python train.py --num_hidden_layers=16 --hidden_size=640 --num_attention_heads=10 --num_key_value_heads=10 --head_dim=64 --intermediate_size=1280 --vocab_size=8192 --hidden_act="swiglu" --norm="rmsnorm" --norm_place="pre" --norm_eps=1e-07 --positions="rope" --rope_theta=20400.0 --rope_fraction=0.5 --qk_norm=true --attn_scale=0.137 --bias="none" --tie_word_embeddings=false --parallel_block=false --extras=["some layers without attention", "local attention windows", "exclusive self-attention", "normalized values", "capped logits"] --init="trunc" --init_std_qkv=0.0277 --init_std_o=0.0 --init_std_up=0.0277 --init_std_down=0.0 --optimizer="muon_variant" --learning_rate=0.0103 --beta1=0.9 --weight_decay=0.011 --lr_head=0.00367 --warmup_steps=0 --schedule="wsd" --decay_fraction=0.917 --decay_shape="linear" --final_lr_fraction=0.0 --batch_tokens=[65536, 131072, 262144] --max_seq_len=2048 --doc_mask=true --train_tokens=903400000 --max_steps=6566 --dataset="wikipedia_en"
Each number is 128 + 24 x the weight over its row's rms, rounded and kept within 0 to 255. Layers, rows and columns count from 0. Numbers have three digits each. The size before them is the row's rms in percent of the matrix's.

# layer 13 attention value, 640x640, rms 0.0999, rows 512-639, columns 440-479
091:136095156161135098129117125119102159144172115155174134070179148144107092118101134129114145121143126156156108137135152128
098:147117144071103098173115186135108113133122111149128095140149144130104141098099141122126172154180103152130166162150108152
096:126134198088171110081107155093138108119135057141143094165145128131117129098118144106123152143097114148132154112126181136
097:123109117150126104085117127091171170142166124143111119172108170122114176075115113122142168116160137111097166158174120108
101:131084105123116135112117134096118105123122136131113155112149167106129137114131144100135126104117111142109110133142112119
095:168089139150092119126090096135160106117095117114161102114155142119082126140165136138139139110098131097143116156155155068
099:122122139153085142083093129147128166170104179158072120131122134110128185117139144147157131100163105141096134152145143133
096:135117171081096143138132102119189106124132103153101145097095136096129135159119089119115137133139131142156145143154156130
099:123124108134055136094069159143134113116120138120104174116151151180145133173053138136155101136133120090150134159149104139
095:178115143133154142128120121117156098134105170087126142135156122151121133134136131075137142117108088095139076125120121122
097:130127158122156184149128110132165133165138158164118107132083150126103068122096110105097127152166148115140106129139092186
098:078153180143119128110122169097116109072138133135078125176109105122130134116115155151139126117167124181109123128118120162
098:140161148112124116129167134154130091136145132110136153136141125117085173139104117181121094131150155105151131130121118145
094:082137111111127146069140115136127147120123177101121134132129119098106154153147133116099114202115097120125098133096138145
094:140111139113134137172132087129131206160169096119137112152169118128162143124108142148099167124140089131158142139125139128
100:122123118136141135142110186142107102134147145118103146087092120115088152135140113154109098129130102091139128146163152142
096:124166123133093146109145114142137153164135119137112191136102159132116099094095130087091105125125131067142157160112123159
095:125114151111147098122145127113096159139135173125134139106084154138090121153134127138141126123092166151176141108135128169
095:135138108141173133134136135123130173153070138138115103152122115118192151101124125138136162110121119089114102129137095135
101:125158126110152151113121134118121085120117099120133123142093105095079153113135124106153140105086142164136116101163143179
095:099124139112116153126130117117144123110207154134137150150131103120182093112140113165139126156145104135101108112158112175
095:108172140131137134117111129110153107111141125115107170137145089094089089124163129113127124153116137152125126135114097098
093:133140163104186146136152109128078152123121096120154147155166131110090104127115182113141160139148092142097121105149151141
094:104115136158139139078134155145141096089151115121161131136154162127151139118148127175142077162099139115141100085100107120
095:140087100094138136150078133117143143114100158152105129125162170111188166132113098113125114185168170113114100135110149125
094:148117079140152124137091140164094160132134097113133119146113120114157130117123138140107101152114145109108148108125159122
096:136150164173161120121093125105088176145086158177084124130113144105123132150112083120197164111123096169140160123109146159
096:104159157164109155152101113101161128089134128118129179108187179116075162134130119099119147111091120131137114183121159153
099:144100110129161112164091134135134103135085051138146105116133106103137114119115142102165172157149116134118113112103095161
097:145181108167124127121089130091136100203124141103114121108120071175086074155142119146116139114134156113124130090133125158
095:111098139118128111078114061125125168134118158118127134092166117098181128108130130119143124185112111142117107135133104106
090:177143125098144140139136162135089131131117159139102121126107163131101155114124094163140113092134150143101106133125137098
094:115138111136139170123124149163190075098179128077132125167124167091138154140129158134146131128126105130156100122119146119
097:103147187129082152095148119138126145193131137149138170148177167091110123152099134107148126143132129116121087100149046126
104:102148108163128101115129114121129097178122174103114102108179109128137096141107078151104163121127132128140140124145106153
097:084106146132131118164123131105148168135142132126156132154140132133164111153097099097136125195109113130121131171148131141
095:123137143150104123142101139100115136127117099135150116128144107139123125124131134151122128125144140094145122103144094130
099:107158116076154130127149127100130110093130102118142129128176138134110120155136100103160111137102146121159106107113097132
095:108167069132097083173089097151148135115132076133146158129130149137163155118076111136139135126134112101178170166098148128
099:172120159133085106176124156124138139102142093156136109121120158127112138143133089133162163133117136081112120098165136081
096:122084128157119107129125103125178063126140126164128126125128116082137107155162127137127095159114119149132145141088141128
099:129074155124112155098128118155134129147165127137128138129136134150136144093158148161125074114114134118141147100166156128
097:134185136120142137169130119146115148132164115138165124121123152119082090125097143108150112118145121177136122101120150107
095:130167118099141116134116134088131139133156114129147094141168140115138178124140130097137132094099102112159168089102130139
102:142157130125151139169139132138160119124143120091098119160130120109125096143168152075090147130152088112133134105126153124
095:154148144155156162104178134125149133120083155080097186100115169081117089117128152089124104098080105107142119126145112093
094:090141136146088120127112145142118119084169112158142117148153125131143145130136154127077103070127149133120140118099115098
095:149112139162124117108135106145142138106132104139104116126141129193137111119118165133147152135130125142093128149126152076
095:088146115162134134107139125165120124123106161105132118127123146131127133151121126098114116089113137106112113087154106112
092:174088135099161166150139106127172086105139114156117103114128153133106090122134123154099154076128144117120116174130119101
099:095156106124132131139145132157117099149195082121132127146131156063123122156108108122102090125116113095137127133124092115
095:130118102055139138084138123142152121139118114102129130129158147154122115122118133110088107150101157149171077110130075092
090:149115088136169157107122089152128142146109136102141112123131079102146143141123153158126143153142127125127122101137142152
092:112126153129154122116140128121122165120152131096101121117146109131125184144130130123160142130152150207087144124146151168
094:113102111106170119119136139133108118088139096149151107128159149163153152139112102153122088107108124151125109129119144156
093:133170158135134064137165167150139123131155158164134132133139070128168081129105123134109098134170141175108124139137123113
097:070129140162134102113105148119117201125154105139151133140172166180136123178109103152168146137124106157133109100149144172
095:146119118153133100132152122159114180178137191114172099095167141165157162116095081093092121147087146083105118128125130113
102:121131148150124141119105097101144119114091155171109128128125126138128116148125158119147141143167107127091135084129121134
097:085153155168113100139160180135161151132111129105169142137106134140155168103097126152169140100142113105136116099131130148
096:156147145114102119138131118161098086098127114121136126092145120142172132120127155115101109107150113104129127171130111159
095:142150137159148127139127141148125092123125103124106121144128160139099091095094134126133128180127108128144106128122133118
095:122151144114112138109132106079100118148114125102128132104137156094105076110176130126112124106092129118120114121138146135
097:117181111145149132144127155126095132142120154111108150147147098138108105126132175115143084120126116115140146118151132113
091:108155082124113150131089084158164132086105122128136121087138167135123163144145146156102161103136134160159148152153144164
095:135124147153137147141096140118099100167094129141152107127086139155104154111132158089133109118088141144109127151142082119
099:121117118117155103080124135159123133104121121103111146106132118091101139129155136094104148129098100119149116117089183149
091:132140130119151116091128127138093140142095156123134144128152144095126138124099149129108142108113132136127120159157070127
093:095162093163197137147165100055123126162149146114128169116117099118108153113132116133120101108159125123135079108128125136
091:138135105158106127170167134135136108141135200162122164122153130110121108128123156143138142121148166112082109132126121122
096:103117151131150103091159165160145173126160099142143137164136110164095133111163149091135123119173105155123124145141145162
091:118144090195133138147133156138141157141148148113158114125111087135162133144126173138196109136153159166097112111168101123
093:113139132139130122146141116094072104142128146148100168126111129133116096135125135141105135142119110105111152103164120135
095:130135104112108170090104113132153110126076116115131124153149150124119115102138164111165132125128141123146109153125150108
096:108129088133126119153107112112147116093117118082144065119129134111142141134163108158147140122135134105127148122148154117
095:118150128105149110083142141128127102119131154111110175159162137118148122152144133115148118130108093141119114159183163108
098:159143101134132143139152128173126136098117149114129159136099123149132085122115122153127148099113103114110090111125120158
099:099133185140142153096161128092082156138143119159085112132131147121122136110130097112131124146133130124137145142076160140
097:125143108143127157145143110127143087122115159123136156106101118146138123157147155110120099108136128128155117142171123134
097:091101114100133124085108140125148082094114116142102149133161107131122168129164125142122140144156087116141138131088100118
099:133162151111161131183082111091151077122123086084138100100117140119123135128111119153080070095137107096157123153160134143
093:146070083138162133127132130177157125135144096120166094058097162154129111113129195115167147159133145126111078100078132146
096:140150109107131111122161117150103111170140127156120179138134138144139082124136131130153148133144145140129148130174089126
099:111097122181131162119108137097106122098154128128124131136115147168113131096170098116107124112138167123163122075114134093
095:104132167136146112155139118084136119129125137113146156109153170137093156136116153140143138116204122136122120173121138162
087:125153103134152129127121118091141098091153104138124109134105147131130141106153116111165138125121111142142137134128114122
094:148135127177159133149137177085161118128117091099119136110096127103135134131104120161132095169103154114109127141131153114
100:102134133110153095154160118128149151130102127127141134081136117110138119153103152091162120119132110127078129135107142116
097:116125139166139111159120105137123171156141131090153085114141100135154157126121128115122139163153150167088080103096123091
096:101095087127129075143133112176171128143119163100141138145121119139128060144120120111114136118135092141145108104097111130
093:120103141179114154159118143127097132104115118139079130097126156115128135144129109114084113142103125125161145090161118130
095:160086117163124088117103149087117128079145118122153109128114126094087133065111166157095123135165160130111104120132116132
097:159093146116133144134132095183143150158160131172163138112090110109090100129120163111110155144130109110130116112110096139
096:143101136153151155141127135107105146129107124095153135088135160136135130125120173108155111120147117124135151163141102104
091:155120175107129142111127123089113179128104133112137097121139125117140149121122102180078150149096145127086145106150116151
092:142140123122124097121119146130132111192138145126130178114111077175157116130147129091141130117143132114120115144114135118
094:113122139130116096121136175142156162092134092138159126111135088159123130133135155122142163154143093120140115105106117119
094:107138161102126109119147107129133120078131165107157123104111144120148121115104073152172153128086111119145112131156142171
094:118174084138147082125112180176154108139153147153149172119165142113107130129123140136205152164113117126101121161134086146
088:126151133127143133115137129094119137125136100135129160090073112107153177125118120118109081183161131088130157149154106153
098:141142112121118188173080132109130102111138114133123150134123164123124209148131104105104181096149096111115125140124139135
093:129137096121149130184095124113090128098157118119126110144133148124140167138121109162113120131128137173161112139129126113
097:131155127143151152112108118088090137143175075116131170099107107138173177134097105117111088133123154136104111116167152111
091:091158097125099129173119124108119169151151136177137133075120163096163124091187135129155123155085130098134161117101107112
092:120141066157130101135142123121137124102154090084158142114084153130142111079136128146142127094146167120172139108153126143
093:125140133158135102145142132167124117111151141119137168074116153124150080118148135129100133089126144137115163130101048129
097:106159109143111143118159121124106151087146089131094114151121110089080129093135107120138146150135086122118133112123143115
091:148163098145125099131142154136156160065099139138170126113135084158164095112148122126129080152146129106149129124109126171
089:143116131134145129143147139129108143133139139132128102124105136145142151160162111160090118115125102153202142114150157109
093:129152180098155124103111167132146112114141129137112140162110122153149145184158172110121127121136134122154121134153135141
092:146166106102141139178141149165114147140116174124135126136142131167116108107148161164129077128121131102149102138090147161
098:133125177117121121115120163128120146139143124168142136108147091137104144137132150132124099145098139088096109163107095099
097:168139146150104155139139112148167121129112115163134158134091105098157120158143111101134095101092145113133082153149109110
095:143145097152131118107073138147152129130152098145129161153113083127120128108145131134120153164111126180175128135153128113
095:175084117104140145123120089073125098112120119137160115101070121143100142113135149125094134115118115119152141145148078094
096:116123133140114150121110116079122118150108136159158129155116148142108118156060103135140135101142144155118097094143128134
095:137108153088149090101118129125128129128121147140110088117161142115100132120128098132145146182096150104158104119088102104
094:108115183112126161097129139126094097110117093132137108147121130094152130158114111135100121128098138123144091103147134193
093:145110172120145111141152157120128071134094097149124129153149153130127111144116118162133180126119163141116160135107145129
095:097135049149133119149107105148143095148155142117139164160128122136133116121118132139135119091094175095129140132124137111
095:109169102149126145131077137148168101093138156096187148131121129156124132134109092140134138128156152132154126167107109093
094:131147115168128120104128148143074159107097149106127092133160104140150082122123159150140089095150165118158142113100119104
095:206093130130124150140131095138115119115117091069135140094141133142130165096159085155125148113108123151127161142125113139
089:153107081120121137102142096160138139155093142148096115117153126096118131163124143132152104150124102133093128121130151116
091:163128115154129162148177143133140079144164126136139113128119115132133096140152126126163110128160141130073142098136138143
094:179140138102136174127124092119131122108107141093105104121106146133146122112134133129087145143124122111103132112119128119
092:112141093100114092092111124149136100151121172153150137098095136095142135151130124120103132125119157119144101128105106097
096:158087080126157113089179121127090096119117095126093134159120128104165106154079095126148102144096127163133148093100139127